config = dict(
    n_layer=10,
    n_head=3,
    d_mlp=768,
    activation='tanh_gelu',
    norm_place='pre',
    norm_eps=1e-05,
    qk_norm=False,
    attn_scale=0.125,
    init='uniform',
    init_std_o=0.0,
    init_std_down=0.0,
    lr=0.00447,
    decay_shape='linear',
)
Each number is 50 + 10 x the weight over the matrix's rms, rounded and kept within 0 to 99. Layers, rows and columns count from 0.

# layer 7 MLP down, 192x768, rms 0.118, rows 120-174, columns 512-639
57 44 48 49 44 63 46 44 45 54 47 54 57 50 50 57 58 49 44 53 33 43 63 51 44 58 53 48 46 52 47 54 41 49 58 30 27 62 47 54 49 54 47 57 46 44 32 47 39 40 47 60 50 43 45 56 60 48 46 60 52 49 42 52 28 48 39 57 37 56 49 42 65 64 54 55 32 40 56 50 47 42 54 46 45 35 61 32 52 64 46 60 39 23 74 50 66 38 70 44 59 41 43 43 67 63 79 49 38 62 45 58 59 55 45 42 48 50 40 64 29 39 54 57 62 36 49 65
52 55 47 39 29 46 41 48 46 55 65 56 52 53 58 59 62 43 62 57 53 60 39 56 49 47 59 55 38 35 55 48 61 49 63 39 26 63 56 47 42 60 77 61 47 52 47 51 38 54 19 42 76 61 48 58 62 62 50 58 36 47 44 37 49 46 62 44 63 59 37 52 53 34 39 53 60 75 31 43 50 60 40 33 41 57 76 53 56 52 56 49 54 44 40 38 49 45 31 58 53 35 07 37 40 52 43 53 59 40 39 36 62 49 52 57 52 54 57 45 38 57 31 43 42 55 49 37
57 54 60 56 55 68 41 50 54 44 75 46 78 44 34 39 20 49 49 63 64 43 70 38 62 39 48 41 39 56 52 32 45 53 34 62 39 58 64 64 42 39 49 31 50 55 47 58 54 45 32 52 53 58 43 30 43 54 32 45 54 45 50 57 36 70 44 46 41 64 44 49 64 56 40 37 50 55 49 64 55 53 52 39 61 50 30 52 33 34 43 49 60 68 35 52 39 36 56 38 41 52 50 49 61 52 56 73 55 47 49 54 56 44 54 47 36 28 43 56 64 58 39 45 43 36 50 52
44 64 62 60 52 48 55 61 38 33 52 65 56 46 35 62 40 65 43 50 55 68 45 53 51 50 44 49 34 45 51 63 56 40 48 59 50 49 65 56 42 46 54 59 56 64 36 33 57 54 59 48 54 41 49 42 41 74 40 54 48 58 53 55 38 48 53 40 51 62 47 80 52 34 51 48 49 37 49 60 54 48 54 44 56 67 45 36 49 57 52 50 28 66 47 51 58 40 59 39 60 61 52 54 63 51 38 27 52 34 48 49 27 74 42 52 36 45 59 55 33 47 53 55 56 54 24 27
43 49 57 45 63 39 48 65 46 44 57 42 50 62 65 61 63 46 38 54 53 52 52 47 65 47 30 61 38 27 67 38 45 55 25 46 51 36 60 66 53 46 57 28 71 22 56 52 46 50 61 54 58 32 46 53 57 59 47 64 43 58 44 49 67 46 47 36 46 52 57 52 35 48 55 34 64 41 57 48 41 44 42 55 66 47 58 55 53 49 32 37 43 48 35 50 28 74 50 58 65 40 70 36 54 34 47 53 49 38 56 50 40 69 56 54 38 31 56 71 35 58 36 59 24 50 47 50
48 53 45 32 47 39 34 50 49 56 36 52 30 49 54 47 63 41 46 41 54 46 44 39 37 50 51 50 34 67 45 61 61 61 47 38 44 25 63 50 56 48 48 35 53 45 46 41 37 48 65 38 46 42 61 52 42 61 59 55 45 62 46 53 40 55 52 37 44 42 38 27 71 51 57 54 40 46 62 48 54 58 38 43 54 57 50 35 45 50 53 49 47 56 51 46 48 46 46 52 67 63 45 53 53 32 44 51 51 51 64 56 66 55 48 52 50 71 42 51 48 59 68 41 44 52 50 39
58 48 59 44 55 39 53 46 45 63 57 55 40 52 53 35 55 50 47 47 48 37 40 54 48 58 47 53 50 40 72 39 53 52 33 54 38 49 39 63 54 46 61 44 63 52 48 53 48 50 57 40 59 64 23 56 63 44 55 44 49 53 58 63 49 50 53 59 48 53 40 58 52 59 56 45 65 36 38 50 34 51 51 29 45 37 48 55 45 44 70 41 52 60 51 42 56 48 52 47 55 49 60 52 60 34 45 63 47 44 58 52 60 46 39 40 43 66 51 61 38 36 63 62 78 69 15 26
43 41 48 59 28 38 37 56 43 29 45 43 37 46 60 51 42 43 55 31 43 57 67 56 61 50 55 70 50 44 55 44 53 36 69 54 72 46 47 49 29 53 39 50 48 53 62 41 48 50 27 41 39 70 59 54 61 40 49 48 61 48 24 46 45 54 53 60 71 55 52 40 81 54 54 50 33 54 58 63 65 46 43 50 57 57 39 52 52 59 47 41 60 53 48 70 52 57 65 45 47 49 33 47 43 61 51 52 45 44 51 46 61 46 46 59 47 44 61 73 48 60 45 61 50 43 46 44
63 46 53 56 47 54 32 35 60 48 36 59 61 47 37 58 44 32 55 28 51 62 45 51 42 53 47 41 52 47 74 49 52 44 46 62 54 60 51 39 48 40 51 51 51 51 41 44 39 41 48 37 41 60 52 43 39 55 30 49 44 38 58 57 54 45 50 30 57 55 39 60 56 60 53 46 36 54 50 60 58 57 48 46 61 45 52 66 41 46 50 49 59 39 56 39 52 32 36 45 43 47 56 46 45 51 34 43 62 68 46 33 45 60 56 45 53 47 56 43 48 56 44 41 27 50 48 44
43 40 52 52 58 50 46 41 54 59 44 52 48 52 52 59 53 54 52 52 51 56 54 38 44 35 45 39 54 54 56 53 45 53 61 37 52 54 56 51 53 50 55 51 52 51 52 39 34 67 52 38 53 54 41 59 39 42 36 40 49 60 55 59 53 64 38 62 70 31 61 55 62 46 57 42 54 53 60 53 46 55 58 47 47 45 56 42 48 34 54 47 63 49 40 65 42 44 47 61 47 47 59 58 71 41 57 45 56 52 45 46 34 67 39 56 45 46 60 39 46 40 51 40 45 38 37 52
25 47 55 59 40 47 54 56 49 42 36 57 36 35 59 55 50 42 62 45 75 34 47 40 55 60 55 54 58 49 38 63 23 41 64 46 36 64 58 53 59 72 50 38 36 53 51 50 52 39 57 54 62 30 56 48 48 46 41 34 42 53 53 28 32 48 41 61 57 66 52 46 46 50 44 51 46 52 29 51 49 43 45 55 54 49 52 51 55 53 53 74 38 49 48 55 56 44 27 52 44 44 55 60 58 54 49 40 44 58 64 43 36 55 38 51 59 42 32 42 52 41 46 53 52 66 37 47
67 53 58 38 53 64 35 24 62 40 54 39 61 36 60 46 43 47 58 57 47 39 55 60 39 44 53 53 48 39 40 45 46 49 51 50 53 41 31 54 54 43 49 40 59 35 53 38 56 54 54 51 48 84 67 45 67 37 42 31 46 49 62 33 58 37 53 43 33 39 40 67 53 62 40 29 53 38 56 59 57 26 43 61 57 32 40 74 68 57 32 73 36 44 40 76 33 67 46 28 61 40 36 40 43 51 61 62 74 50 32 44 40 57 51 54 50 45 58 63 41 42 56 61 44 45 59 64
54 48 56 53 67 44 33 40 55 42 57 59 49 38 50 39 45 42 33 61 46 49 51 56 58 51 55 49 43 53 29 59 49 74 50 52 40 55 48 53 47 36 46 36 30 56 48 61 40 56 55 46 48 42 42 50 43 50 52 44 48 46 42 46 50 52 46 52 48 38 48 48 66 63 52 49 42 50 48 70 27 47 50 44 47 57 37 59 41 59 39 61 35 53 44 44 55 38 48 40 42 40 29 31 38 58 57 58 38 55 46 42 32 48 49 57 31 49 51 68 42 33 67 54 51 44 64 44
41 31 48 44 61 53 50 55 27 50 49 48 61 52 57 51 41 44 35 40 52 34 55 59 43 50 61 43 33 77 76 56 41 32 77 53 31 59 47 50 50 39 64 60 46 48 38 50 46 51 44 56 35 52 58 61 42 61 34 44 50 44 44 54 63 56 43 55 72 44 41 48 53 59 42 51 50 44 37 48 43 60 54 37 57 52 46 63 45 58 60 35 49 37 48 70 35 48 59 42 39 57 45 67 66 45 29 49 49 57 52 56 56 68 47 48 49 55 41 61 48 70 57 56 50 48 69 48
57 59 41 64 67 80 45 43 55 59 28 49 45 46 49 14 57 45 53 47 50 40 45 43 46 65 52 65 56 38 45 51 45 63 46 34 49 55 54 35 52 46 63 68 62 41 39 46 48 65 59 55 55 52 37 35 50 54 61 46 63 55 57 43 40 54 33 61 67 65 48 41 37 53 49 56 49 43 59 46 60 60 57 69 65 59 62 70 49 60 57 58 50 46 54 56 61 42 59 62 45 51 31 43 53 54 51 58 19 56 64 59 54 49 65 53 51 44 64 56 45 46 59 46 41 54 47 40
59 48 54 54 69 56 50 43 53 51 54 60 56 51 48 54 53 65 42 59 53 66 43 54 53 63 58 58 57 59 41 43 53 55 57 62 42 52 41 55 55 41 35 36 46 64 65 51 52 54 47 54 45 59 49 57 36 49 58 44 41 58 55 64 49 43 43 47 29 34 72 34 60 57 53 66 44 60 68 41 47 58 52 39 36 57 60 48 47 53 56 51 40 47 51 51 39 45 46 52 49 56 63 46 43 57 52 74 46 48 36 42 44 48 45 34 58 57 56 50 42 62 38 53 47 66 45 47
55 40 42 43 62 59 51 50 55 51 51 43 66 36 47 43 32 53 46 48 46 52 66 59 44 48 39 72 50 46 33 61 53 64 54 59 43 41 48 53 54 46 61 64 49 36 52 39 52 72 72 32 32 55 34 34 52 43 42 47 62 68 66 42 28 69 53 51 41 34 47 48 38 35 37 62 51 49 49 44 58 46 48 55 45 70 48 62 50 55 44 67 51 56 74 64 46 50 49 39 35 63 64 39 56 57 63 42 43 51 53 60 55 44 49 73 57 68 58 58 51 32 52 46 67 51 50 53
63 58 60 48 47 51 56 56 51 54 69 51 51 71 64 67 52 66 46 61 65 53 42 43 54 42 31 51 52 56 42 90 53 56 42 51 50 69 31 53 54 48 50 42 35 59 54 47 34 55 53 58 43 35 64 41 55 39 61 46 45 53 38 49 41 62 40 51 43 53 53 48 54 46 43 46 42 54 49 71 58 33 50 33 52 46 42 50 31 42 50 38 40 38 53 44 41 63 32 53 28 65 40 58 48 42 38 45 52 48 62 64 52 51 44 55 47 48 61 54 56 56 53 41 42 24 52 42
55 27 66 50 43 65 45 50 39 62 56 36 51 46 54 39 67 60 51 41 55 70 57 59 38 33 53 54 53 67 40 49 40 46 57 49 59 46 55 51 55 40 71 45 52 44 34 50 46 29 30 62 61 61 61 42 46 33 56 41 52 55 59 47 44 49 51 44 56 57 58 43 45 38 44 60 39 44 34 61 58 63 52 52 40 36 53 47 58 46 30 54 52 57 51 56 52 47 40 64 49 43 45 49 61 55 48 59 39 41 70 44 49 23 34 62 60 38 51 49 33 42 54 39 46 50 61 57
44 51 59 51 58 66 41 50 52 47 37 59 66 62 40 47 46 50 55 62 31 56 50 47 50 64 52 52 55 55 43 47 45 50 40 51 60 58 56 50 44 48 58 49 60 63 43 38 47 55 57 39 47 48 54 44 50 57 50 48 54 52 23 64 45 43 65 53 47 46 45 62 49 34 48 56 37 33 32 38 59 52 36 56 74 46 62 53 55 50 38 48 71 56 65 62 45 44 44 51 29 56 31 31 39 57 57 52 55 54 73 33 56 31 51 53 37 49 62 51 50 44 60 61 25 51 52 34
45 58 38 36 66 69 44 37 50 63 43 55 61 54 44 39 67 47 53 48 49 43 36 62 37 46 41 34 62 61 53 43 52 51 56 54 51 49 54 45 35 52 54 70 49 45 25 49 49 33 45 51 44 43 45 50 70 62 57 64 52 50 41 59 59 40 24 37 42 51 45 46 55 42 46 49 42 51 53 46 62 46 38 29 47 37 57 32 71 25 49 62 53 58 32 40 38 51 55 49 68 60 45 59 51 56 61 66 55 64 65 41 67 47 41 69 50 49 63 42 43 57 46 59 54 48 56 76
44 54 55 44 36 53 51 62 52 38 35 52 51 48 47 44 78 45 49 54 54 52 40 57 55 42 45 61 59 48 66 62 58 59 46 46 31 61 63 53 52 60 55 65 37 49 60 48 45 69 54 70 46 73 51 44 40 47 43 51 69 62 49 64 58 54 55 60 50 74 61 52 57 60 41 57 45 48 49 49 34 65 54 57 46 54 53 53 52 64 61 48 53 67 58 43 49 42 50 25 57 41 55 47 64 57 44 63 53 63 54 54 51 39 72 43 33 51 42 27 54 50 57 53 50 37 50 80
45 59 24 62 65 45 27 44 43 43 29 34 60 45 48 60 25 59 42 63 63 56 48 60 54 61 47 46 50 52 50 32 43 35 45 35 48 40 44 34 63 40 45 58 45 46 63 59 46 57 37 38 36 51 63 52 38 29 46 37 48 46 56 62 43 42 54 43 39 48 16 62 56 49 48 43 41 56 58 46 80 52 42 64 53 36 68 57 61 54 29 58 45 27 57 59 43 55 72 54 61 63 50 45 61 59 35 65 74 34 51 50 40 61 38 25 47 42 57 52 53 59 52 42 43 35 56 42
50 56 51 50 53 49 28 55 44 55 57 50 49 64 69 47 52 56 46 71 43 42 59 59 28 51 51 47 40 55 39 47 45 58 52 53 36 48 53 49 46 46 43 50 50 65 55 44 50 43 38 57 38 47 57 50 52 47 50 33 55 49 42 54 50 49 61 56 42 35 46 40 56 56 53 38 37 68 41 53 44 47 44 52 60 69 41 54 58 47 48 34 53 53 46 56 40 53 47 50 51 46 41 60 47 47 38 38 45 52 58 60 61 64 44 48 61 44 49 50 69 46 51 51 45 44 69 48
63 60 57 42 75 55 36 48 78 36 58 54 55 41 51 53 49 48 56 36 41 44 59 42 62 47 47 45 52 51 51 42 47 40 57 58 68 52 48 42 34 50 40 52 46 44 52 41 50 47 54 49 61 54 58 55 41 56 42 45 33 39 57 47 51 44 54 55 65 54 49 52 42 45 58 64 61 33 51 60 49 65 67 21 41 62 44 58 47 47 62 50 43 60 43 59 44 71 47 48 46 60 47 71 46 59 55 45 30 57 45 65 59 39 33 55 45 44 55 62 43 54 54 57 50 39 43 57
40 58 47 43 51 44 58 47 56 75 47 58 66 54 56 66 56 33 70 35 41 54 48 51 43 47 41 59 58 59 48 55 42 55 48 72 47 47 51 44 62 54 70 51 51 48 56 56 50 52 49 51 40 39 53 53 64 60 44 38 60 46 39 46 37 45 64 60 58 48 75 41 73 40 45 57 38 44 37 55 45 56 49 54 59 61 56 57 23 38 34 46 55 50 42 64 60 44 41 54 58 19 44 47 53 61 52 51 57 54 49 41 49 45 48 36 52 51 49 21 49 23 46 55 51 52 36 48
43 50 37 45 53 41 42 58 63 43 48 50 60 51 63 30 58 57 45 33 42 56 52 44 49 43 61 48 61 60 38 61 59 66 43 35 32 68 48 66 74 47 47 45 58 51 62 41 52 52 39 57 51 51 63 58 59 45 66 47 38 53 46 62 66 56 57 53 60 44 44 48 62 46 69 47 40 50 38 55 57 64 41 36 44 54 44 47 42 45 61 67 59 40 36 43 52 46 58 63 45 47 30 44 44 49 53 64 55 35 40 48 55 46 63 53 60 39 51 46 42 52 46 36 73 49 46 45
47 50 55 42 49 48 44 36 48 42 64 37 42 41 63 49 58 60 59 47 51 35 48 60 43 42 40 48 44 52 42 53 53 38 48 51 34 53 44 54 56 48 61 49 54 55 53 33 56 50 51 60 52 58 65 48 32 56 49 55 40 71 62 43 59 59 47 58 59 44 38 44 40 57 51 31 51 45 37 50 55 55 64 51 52 46 43 50 50 58 79 57 38 62 43 66 69 51 51 62 61 46 48 46 43 40 52 69 50 38 35 35 53 55 49 45 47 58 46 48 51 33 49 27 56 32 63 35
62 50 56 44 45 59 51 45 55 59 43 48 74 52 45 54 55 43 44 34 48 53 56 55 62 63 43 36 43 66 43 50 66 47 58 49 54 40 60 49 57 52 17 64 44 57 56 55 48 49 55 37 49 51 61 53 65 53 58 40 56 36 55 68 66 50 51 53 56 46 48 43 42 39 41 57 48 54 63 58 57 36 42 56 51 48 46 44 66 37 74 55 55 60 54 45 63 58 37 48 36 45 54 53 42 62 55 45 56 48 68 41 43 63 50 48 36 40 53 33 36 31 58 52 51 40 59 53
63 41 58 52 70 50 43 57 44 41 54 36 50 72 63 52 43 51 38 42 63 40 47 58 49 51 61 30 29 49 63 65 49 45 48 67 27 55 55 56 51 40 43 53 55 45 34 51 76 63 56 51 44 40 49 54 66 69 45 60 43 55 35 56 52 54 64 50 51 56 59 49 48 77 56 42 52 69 44 51 35 43 42 50 51 63 34 43 61 44 54 59 36 35 61 44 50 73 47 39 43 35 38 38 46 42 58 50 52 39 60 59 62 57 55 51 27 43 55 48 51 58 30 64 50 44 38 55
32 51 60 46 52 41 60 39 50 51 69 32 51 54 45 69 63 32 46 42 54 45 47 41 44 44 56 55 46 58 44 54 52 38 50 68 50 48 62 53 53 60 73 37 53 67 40 57 65 49 38 54 53 59 84 50 56 52 48 57 64 47 65 55 67 49 54 57 39 42 59 58 58 56 63 37 41 52 41 60 42 55 59 58 54 31 43 60 43 59 32 28 45 41 55 63 51 56 50 50 68 67 35 43 34 47 45 47 37 52 55 53 37 65 58 31 30 52 60 44 43 51 54 40 41 43 37 57
36 54 25 54 56 47 31 39 47 50 58 69 52 40 47 50 53 44 42 61 51 34 59 62 55 36 59 41 65 54 22 61 69 64 55 50 58 42 68 79 51 51 25 53 35 48 58 51 38 54 44 56 68 49 60 69 34 45 40 57 50 39 57 56 38 48 34 49 39 44 37 52 29 34 40 49 43 58 39 70 50 42 38 60 48 60 56 63 50 49 48 69 46 52 47 60 49 49 39 42 60 47 45 48 61 24 47 56 55 54 42 55 80 64 48 56 53 47 64 53 44 50 53 60 52 53 40 61
51 56 62 49 48 37 45 48 61 63 61 47 51 58 40 34 64 55 52 44 38 64 47 58 45 62 61 56 52 50 47 43 42 40 51 36 41 37 53 63 59 58 78 62 51 57 45 68 40 26 51 67 58 57 63 55 37 60 54 49 62 65 39 61 39 42 62 33 58 45 62 41 36 48 31 43 56 55 55 61 41 43 43 35 47 36 50 63 43 37 49 58 44 28 47 49 32 53 53 42 32 33 38 61 53 67 33 54 44 52 34 58 45 55 46 51 62 67 73 69 27 55 44 41 49 56 45 57
46 60 48 55 42 36 40 54 30 52 55 57 62 50 36 57 54 44 56 46 46 54 59 58 56 48 44 60 65 39 52 54 43 66 58 48 45 59 51 62 58 38 53 39 48 63 76 71 51 45 43 63 54 39 54 41 47 46 50 57 75 40 37 54 38 58 49 41 39 22 63 43 46 61 61 60 67 65 65 53 65 63 57 57 46 31 35 32 39 38 38 36 63 53 37 55 42 50 44 55 48 35 55 46 54 34 56 47 58 56 57 37 53 43 58 42 50 38 59 72 50 57 62 76 47 53 40 37
51 58 50 53 37 64 42 60 33 43 49 57 31 56 41 37 64 51 43 49 51 46 38 44 45 61 51 44 47 57 60 68 44 30 52 44 45 46 52 49 29 52 59 67 25 49 60 36 42 48 56 59 44 41 38 66 46 48 55 54 47 46 66 58 66 39 38 61 46 71 49 57 42 39 56 54 49 59 65 38 47 62 44 55 56 28 37 38 45 71 50 28 55 44 37 49 51 43 50 48 58 39 51 24 53 70 44 37 48 47 40 61 57 59 44 25 47 53 55 47 39 43 37 54 33 54 36 42
38 39 50 56 47 51 37 47 51 60 54 46 31 59 57 45 47 47 50 59 57 54 59 50 47 36 25 46 33 60 47 26 52 60 48 25 63 45 73 70 40 52 49 48 32 46 53 49 51 42 55 60 61 55 38 59 45 58 54 54 61 44 56 44 41 57 40 60 54 53 45 47 60 49 26 64 63 37 61 48 43 59 49 34 76 43 41 38 41 51 47 49 43 59 52 58 52 49 48 57 36 45 38 75 44 37 43 60 52 46 38 29 43 59 45 52 46 49 64 34 50 43 60 43 42 38 69 39
68 49 39 59 42 53 53 54 41 51 52 53 69 52 58 53 50 61 45 49 39 58 46 57 39 51 56 51 55 44 43 62 70 45 39 55 38 46 56 43 53 44 61 65 44 42 45 38 36 52 37 54 43 61 51 57 44 39 51 50 62 37 28 36 41 51 45 58 47 42 48 44 38 72 41 54 53 43 51 44 51 48 44 47 67 42 44 49 54 54 37 46 48 35 61 41 57 43 46 41 61 52 47 60 46 33 53 68 60 46 56 69 62 44 43 33 58 45 42 53 58 53 52 45 50 47 61 72
63 43 52 33 56 55 45 62 51 34 62 69 48 59 60 51 61 59 58 53 41 45 39 46 59 43 43 49 39 53 45 47 47 52 43 60 44 50 52 61 42 31 49 62 48 53 57 63 50 63 53 46 52 47 42 45 52 60 53 49 45 59 44 55 48 61 56 50 60 44 72 53 43 32 53 51 26 66 49 47 41 62 62 47 38 50 54 56 51 45 43 54 52 58 33 52 57 55 22 68 41 47 58 57 38 40 54 41 44 53 53 29 45 53 50 59 42 42 50 46 58 57 37 72 63 52 50 50
25 59 59 39 52 49 51 47 47 45 31 50 52 52 41 46 35 42 53 70 24 59 30 45 36 54 71 46 36 49 49 43 57 56 55 51 29 33 63 56 49 53 45 47 48 49 52 33 52 52 62 40 44 61 47 33 52 49 61 52 58 50 42 38 55 54 52 52 54 59 52 41 57 54 52 59 50 38 43 42 40 49 58 49 51 56 59 49 57 65 29 53 44 35 44 41 39 47 62 56 45 52 50 50 46 53 48 56 66 57 37 49 55 53 54 47 41 34 51 62 47 65 52 57 39 41 55 47
48 55 40 39 49 46 53 65 37 43 42 47 65 43 56 41 55 65 35 44 29 56 59 53 65 47 65 74 34 36 49 43 43 50 52 50 45 38 53 53 40 55 51 41 55 42 51 51 59 50 58 50 41 35 60 60 34 44 49 40 46 60 64 54 59 58 38 61 48 48 49 49 30 66 45 48 47 47 38 60 49 45 58 40 51 54 61 44 70 75 56 64 53 65 56 48 60 53 51 37 45 42 53 47 47 40 46 36 62 41 48 60 48 46 48 55 52 70 48 52 59 53 53 72 41 51 28 51
38 61 49 41 60 69 51 56 49 65 47 53 54 44 62 54 54 49 53 49 49 56 63 44 51 48 41 43 33 49 38 51 56 57 34 31 63 63 56 51 46 52 57 43 52 57 35 49 56 54 61 59 58 54 48 35 63 66 59 45 50 63 36 55 41 42 56 56 43 62 72 46 49 50 40 51 73 49 56 68 58 53 59 46 46 30 60 51 52 37 55 45 78 42 57 59 53 53 69 42 33 60 57 49 56 43 65 40 40 54 37 45 49 36 63 64 49 50 63 35 49 26 74 35 56 46 42 60
52 55 39 49 43 56 59 60 52 58 62 54 57 70 57 54 41 48 60 57 61 55 57 47 60 54 38 41 62 34 47 46 55 41 37 49 56 46 52 43 51 56 52 50 47 49 40 57 51 38 69 66 39 48 52 48 55 47 36 48 38 70 51 36 61 68 39 64 51 52 38 45 24 59 48 58 57 47 40 37 43 55 50 44 62 49 62 54 40 52 56 64 42 62 54 59 51 44 35 68 56 55 50 57 58 54 51 37 51 51 47 56 55 60 40 49 80 44 62 59 48 55 67 48 61 51 47 62
50 47 39 58 34 38 61 54 36 48 38 48 51 25 52 39 55 54 54 49 23 57 42 45 29 53 49 53 49 44 49 35 40 74 43 49 54 66 48 46 57 44 52 67 58 42 44 51 46 38 41 35 57 50 36 46 48 54 64 48 60 45 34 31 49 62 43 57 38 46 50 53 51 55 51 48 43 41 40 60 61 70 42 47 43 41 52 59 66 54 39 26 55 56 61 35 63 39 54 41 60 50 71 44 52 65 44 61 68 40 43 55 49 37 41 58 55 39 68 47 54 50 40 41 51 29 61 42
58 39 63 59 42 54 45 49 25 56 59 54 47 46 60 28 44 51 41 53 56 51 55 54 30 57 44 54 53 56 37 56 69 60 44 44 52 50 62 59 62 47 66 47 39 55 48 43 34 52 51 50 53 49 51 37 34 36 56 63 59 46 45 48 47 54 51 18 36 37 45 48 62 58 58 50 37 65 44 44 36 53 38 55 61 45 51 38 33 60 47 60 53 58 49 46 51 60 49 38 45 44 69 65 27 58 47 53 50 37 43 43 50 55 53 63 56 38 51 29 61 59 48 55 42 63 55 39
64 56 40 49 42 46 54 54 48 51 50 63 65 50 36 60 62 49 59 48 51 53 56 57 43 44 42 53 46 55 45 62 47 41 46 56 48 35 38 43 49 58 50 44 67 53 45 42 51 54 51 45 52 43 50 52 56 61 49 43 42 64 55 58 49 40 51 44 48 43 71 60 69 50 49 37 43 31 48 47 57 40 47 27 52 49 45 37 46 53 50 62 59 44 61 44 40 37 41 54 43 38 58 51 61 64 56 85 57 55 69 50 46 60 51 34 42 45 42 55 57 81 56 56 55 54 33 52
69 47 57 42 43 52 42 44 54 67 66 64 41 47 58 42 48 60 42 43 61 39 56 34 52 48 29 59 52 48 44 55 67 61 45 55 59 67 55 43 44 55 45 61 52 60 55 49 44 51 47 41 49 31 36 60 64 61 54 52 44 44 45 63 53 65 58 37 59 49 49 50 41 61 48 49 50 55 45 42 45 49 56 56 49 44 50 44 32 29 55 54 59 35 52 56 57 33 46 47 63 52 57 46 30 38 72 44 48 70 34 38 52 53 46 39 31 49 65 70 57 34 41 45 46 40 46 57
65 46 46 58 48 47 45 51 49 47 40 44 54 47 54 61 50 21 47 55 50 66 61 52 61 49 46 59 53 48 43 42 72 39 41 56 61 66 55 63 73 51 60 70 49 60 62 41 34 58 54 54 80 47 37 44 42 45 62 48 45 57 54 70 40 57 69 52 37 31 59 46 49 48 44 46 52 54 51 74 34 60 48 21 56 59 50 66 32 38 50 67 41 62 60 66 37 54 51 59 43 31 51 43 55 54 34 72 41 35 59 58 42 52 59 38 48 60 47 59 46 38 46 45 50 52 52 48
55 44 68 54 50 63 33 49 51 31 47 65 47 33 58 33 50 53 38 43 55 52 45 74 45 44 34 51 60 53 50 51 50 62 56 42 56 42 46 50 57 43 35 48 47 47 51 43 60 45 62 46 44 42 50 65 58 47 54 48 49 30 48 32 46 73 40 50 35 59 54 51 47 48 42 75 61 49 52 36 49 75 58 43 50 57 48 40 61 43 63 46 42 50 45 48 65 46 56 71 57 56 32 50 39 61 74 56 38 64 53 56 46 29 38 39 51 58 47 54 55 45 47 51 57 56 50 45
41 55 58 50 40 44 68 46 49 57 36 51 51 53 46 51 49 70 55 36 48 52 54 48 41 60 46 55 64 58 67 51 35 37 64 53 59 46 57 59 60 47 40 67 55 44 61 36 46 54 26 47 52 61 57 47 49 48 45 44 64 49 55 54 40 36 37 44 50 43 47 67 62 48 42 32 63 40 66 29 39 45 45 39 53 33 48 47 31 42 59 47 59 32 43 58 54 20 27 40 49 37 45 54 44 42 28 46 37 51 50 50 59 51 41 43 58 49 43 47 54 63 36 47 59 65 66 42
39 58 48 60 53 43 47 51 55 52 59 53 39 48 45 53 29 31 49 43 66 44 65 47 64 38 56 55 48 44 44 51 60 47 59 32 54 38 62 49 37 52 45 54 51 52 56 75 51 41 72 46 44 39 52 47 50 68 61 50 47 40 50 45 32 34 50 51 69 63 61 47 38 37 40 53 59 55 55 43 48 36 45 51 58 49 52 50 42 38 52 79 62 37 59 36 57 62 38 47 46 44 41 47 67 46 46 38 55 67 65 47 20 45 58 51 31 38 65 45 47 55 66 64 38 49 55 62
34 47 52 65 51 55 44 30 39 60 39 61 46 30 49 47 49 53 47 57 69 47 28 58 42 66 50 64 39 35 50 38 42 44 48 76 55 50 59 48 53 37 39 54 58 55 47 46 54 41 68 56 53 59 53 47 60 54 45 42 57 65 54 47 55 50 45 47 49 41 51 53 39 61 56 33 44 59 48 46 57 52 34 48 53 42 62 49 49 42 57 55 63 47 54 47 52 57 45 39 53 45 44 62 56 54 58 40 41 57 57 53 43 56 53 43 54 37 43 56 51 40 36 65 49 59 44 51
63 40 56 48 37 51 48 61 43 51 40 56 62 65 29 74 61 62 46 57 46 55 61 44 46 45 41 57 63 33 53 64 60 41 47 50 68 44 57 48 66 58 47 17 49 45 53 45 49 38 54 46 34 42 43 39 47 47 50 44 43 53 51 39 60 49 54 39 48 64 52 48 55 53 53 57 38 40 35 71 48 72 49 48 30 69 46 51 56 45 54 45 49 54 63 53 48 60 55 40 58 37 44 41 39 40 48 57 55 45 47 62 31 25 47 42 40 50 55 50 59 67 42 42 32 56 37 49
59 43 44 60 43 47 59 47 49 48 55 63 51 50 55 38 52 53 43 61 54 67 34 45 52 58 49 67 62 39 20 72 61 43 38 51 41 56 55 47 59 31 32 48 50 47 59 54 51 52 71 53 50 21 65 56 47 62 57 41 75 46 59 57 61 48 52 74 61 53 37 50 44 46 47 38 67 59 61 47 34 41 51 55 49 36 63 49 52 59 45 58 35 24 38 40 45 60 51 39 36 56 60 49 48 33 41 32 65 43 66 42 45 53 49 51 71 55 41 43 54 45 54 50 47 54 70 35
74 51 59 40 64 61 45 38 47 65 39 50 57 67 42 52 58 65 50 50 53 51 59 59 60 56 42 45 66 45 47 41 61 49 63 51 59 50 51 04 41 42 37 65 44 58 41 33 43 44 57 36 64 53 55 50 53 53 50 41 36 52 56 40 53 45 56 57 61 51 63 50 49 22 42 47 32 55 40 54 40 46 77 51 47 61 35 51 55 42 38 58 54 32 59 55 52 33 38 51 29 52 45 62 50 63 53 48 51 62 54 53 48 49 58 49 68 51 46 31 56 64 61 32 31 55 39 34
46 52 83 49 53 24 43 37 58 54 58 65 39 70 55 52 66 55 45 31 57 68 45 34 42 49 49 43 60 52 46 39 47 59 49 57 78 39 41 43 57 53 50 55 60 59 66 44 37 50 39 58 53 41 39 55 56 61 58 48 35 59 46 67 66 51 51 74 43 58 74 49 53 46 56 52 66 42 53 37 42 59 40 84 44 53 51 49 38 56 56 60 40 60 38 53 48 54 56 55 45 58 48 54 57 39 56 35 49 49 53 54 49 46 51 32 42 39 52 56 37 45 35 57 22 27 39 48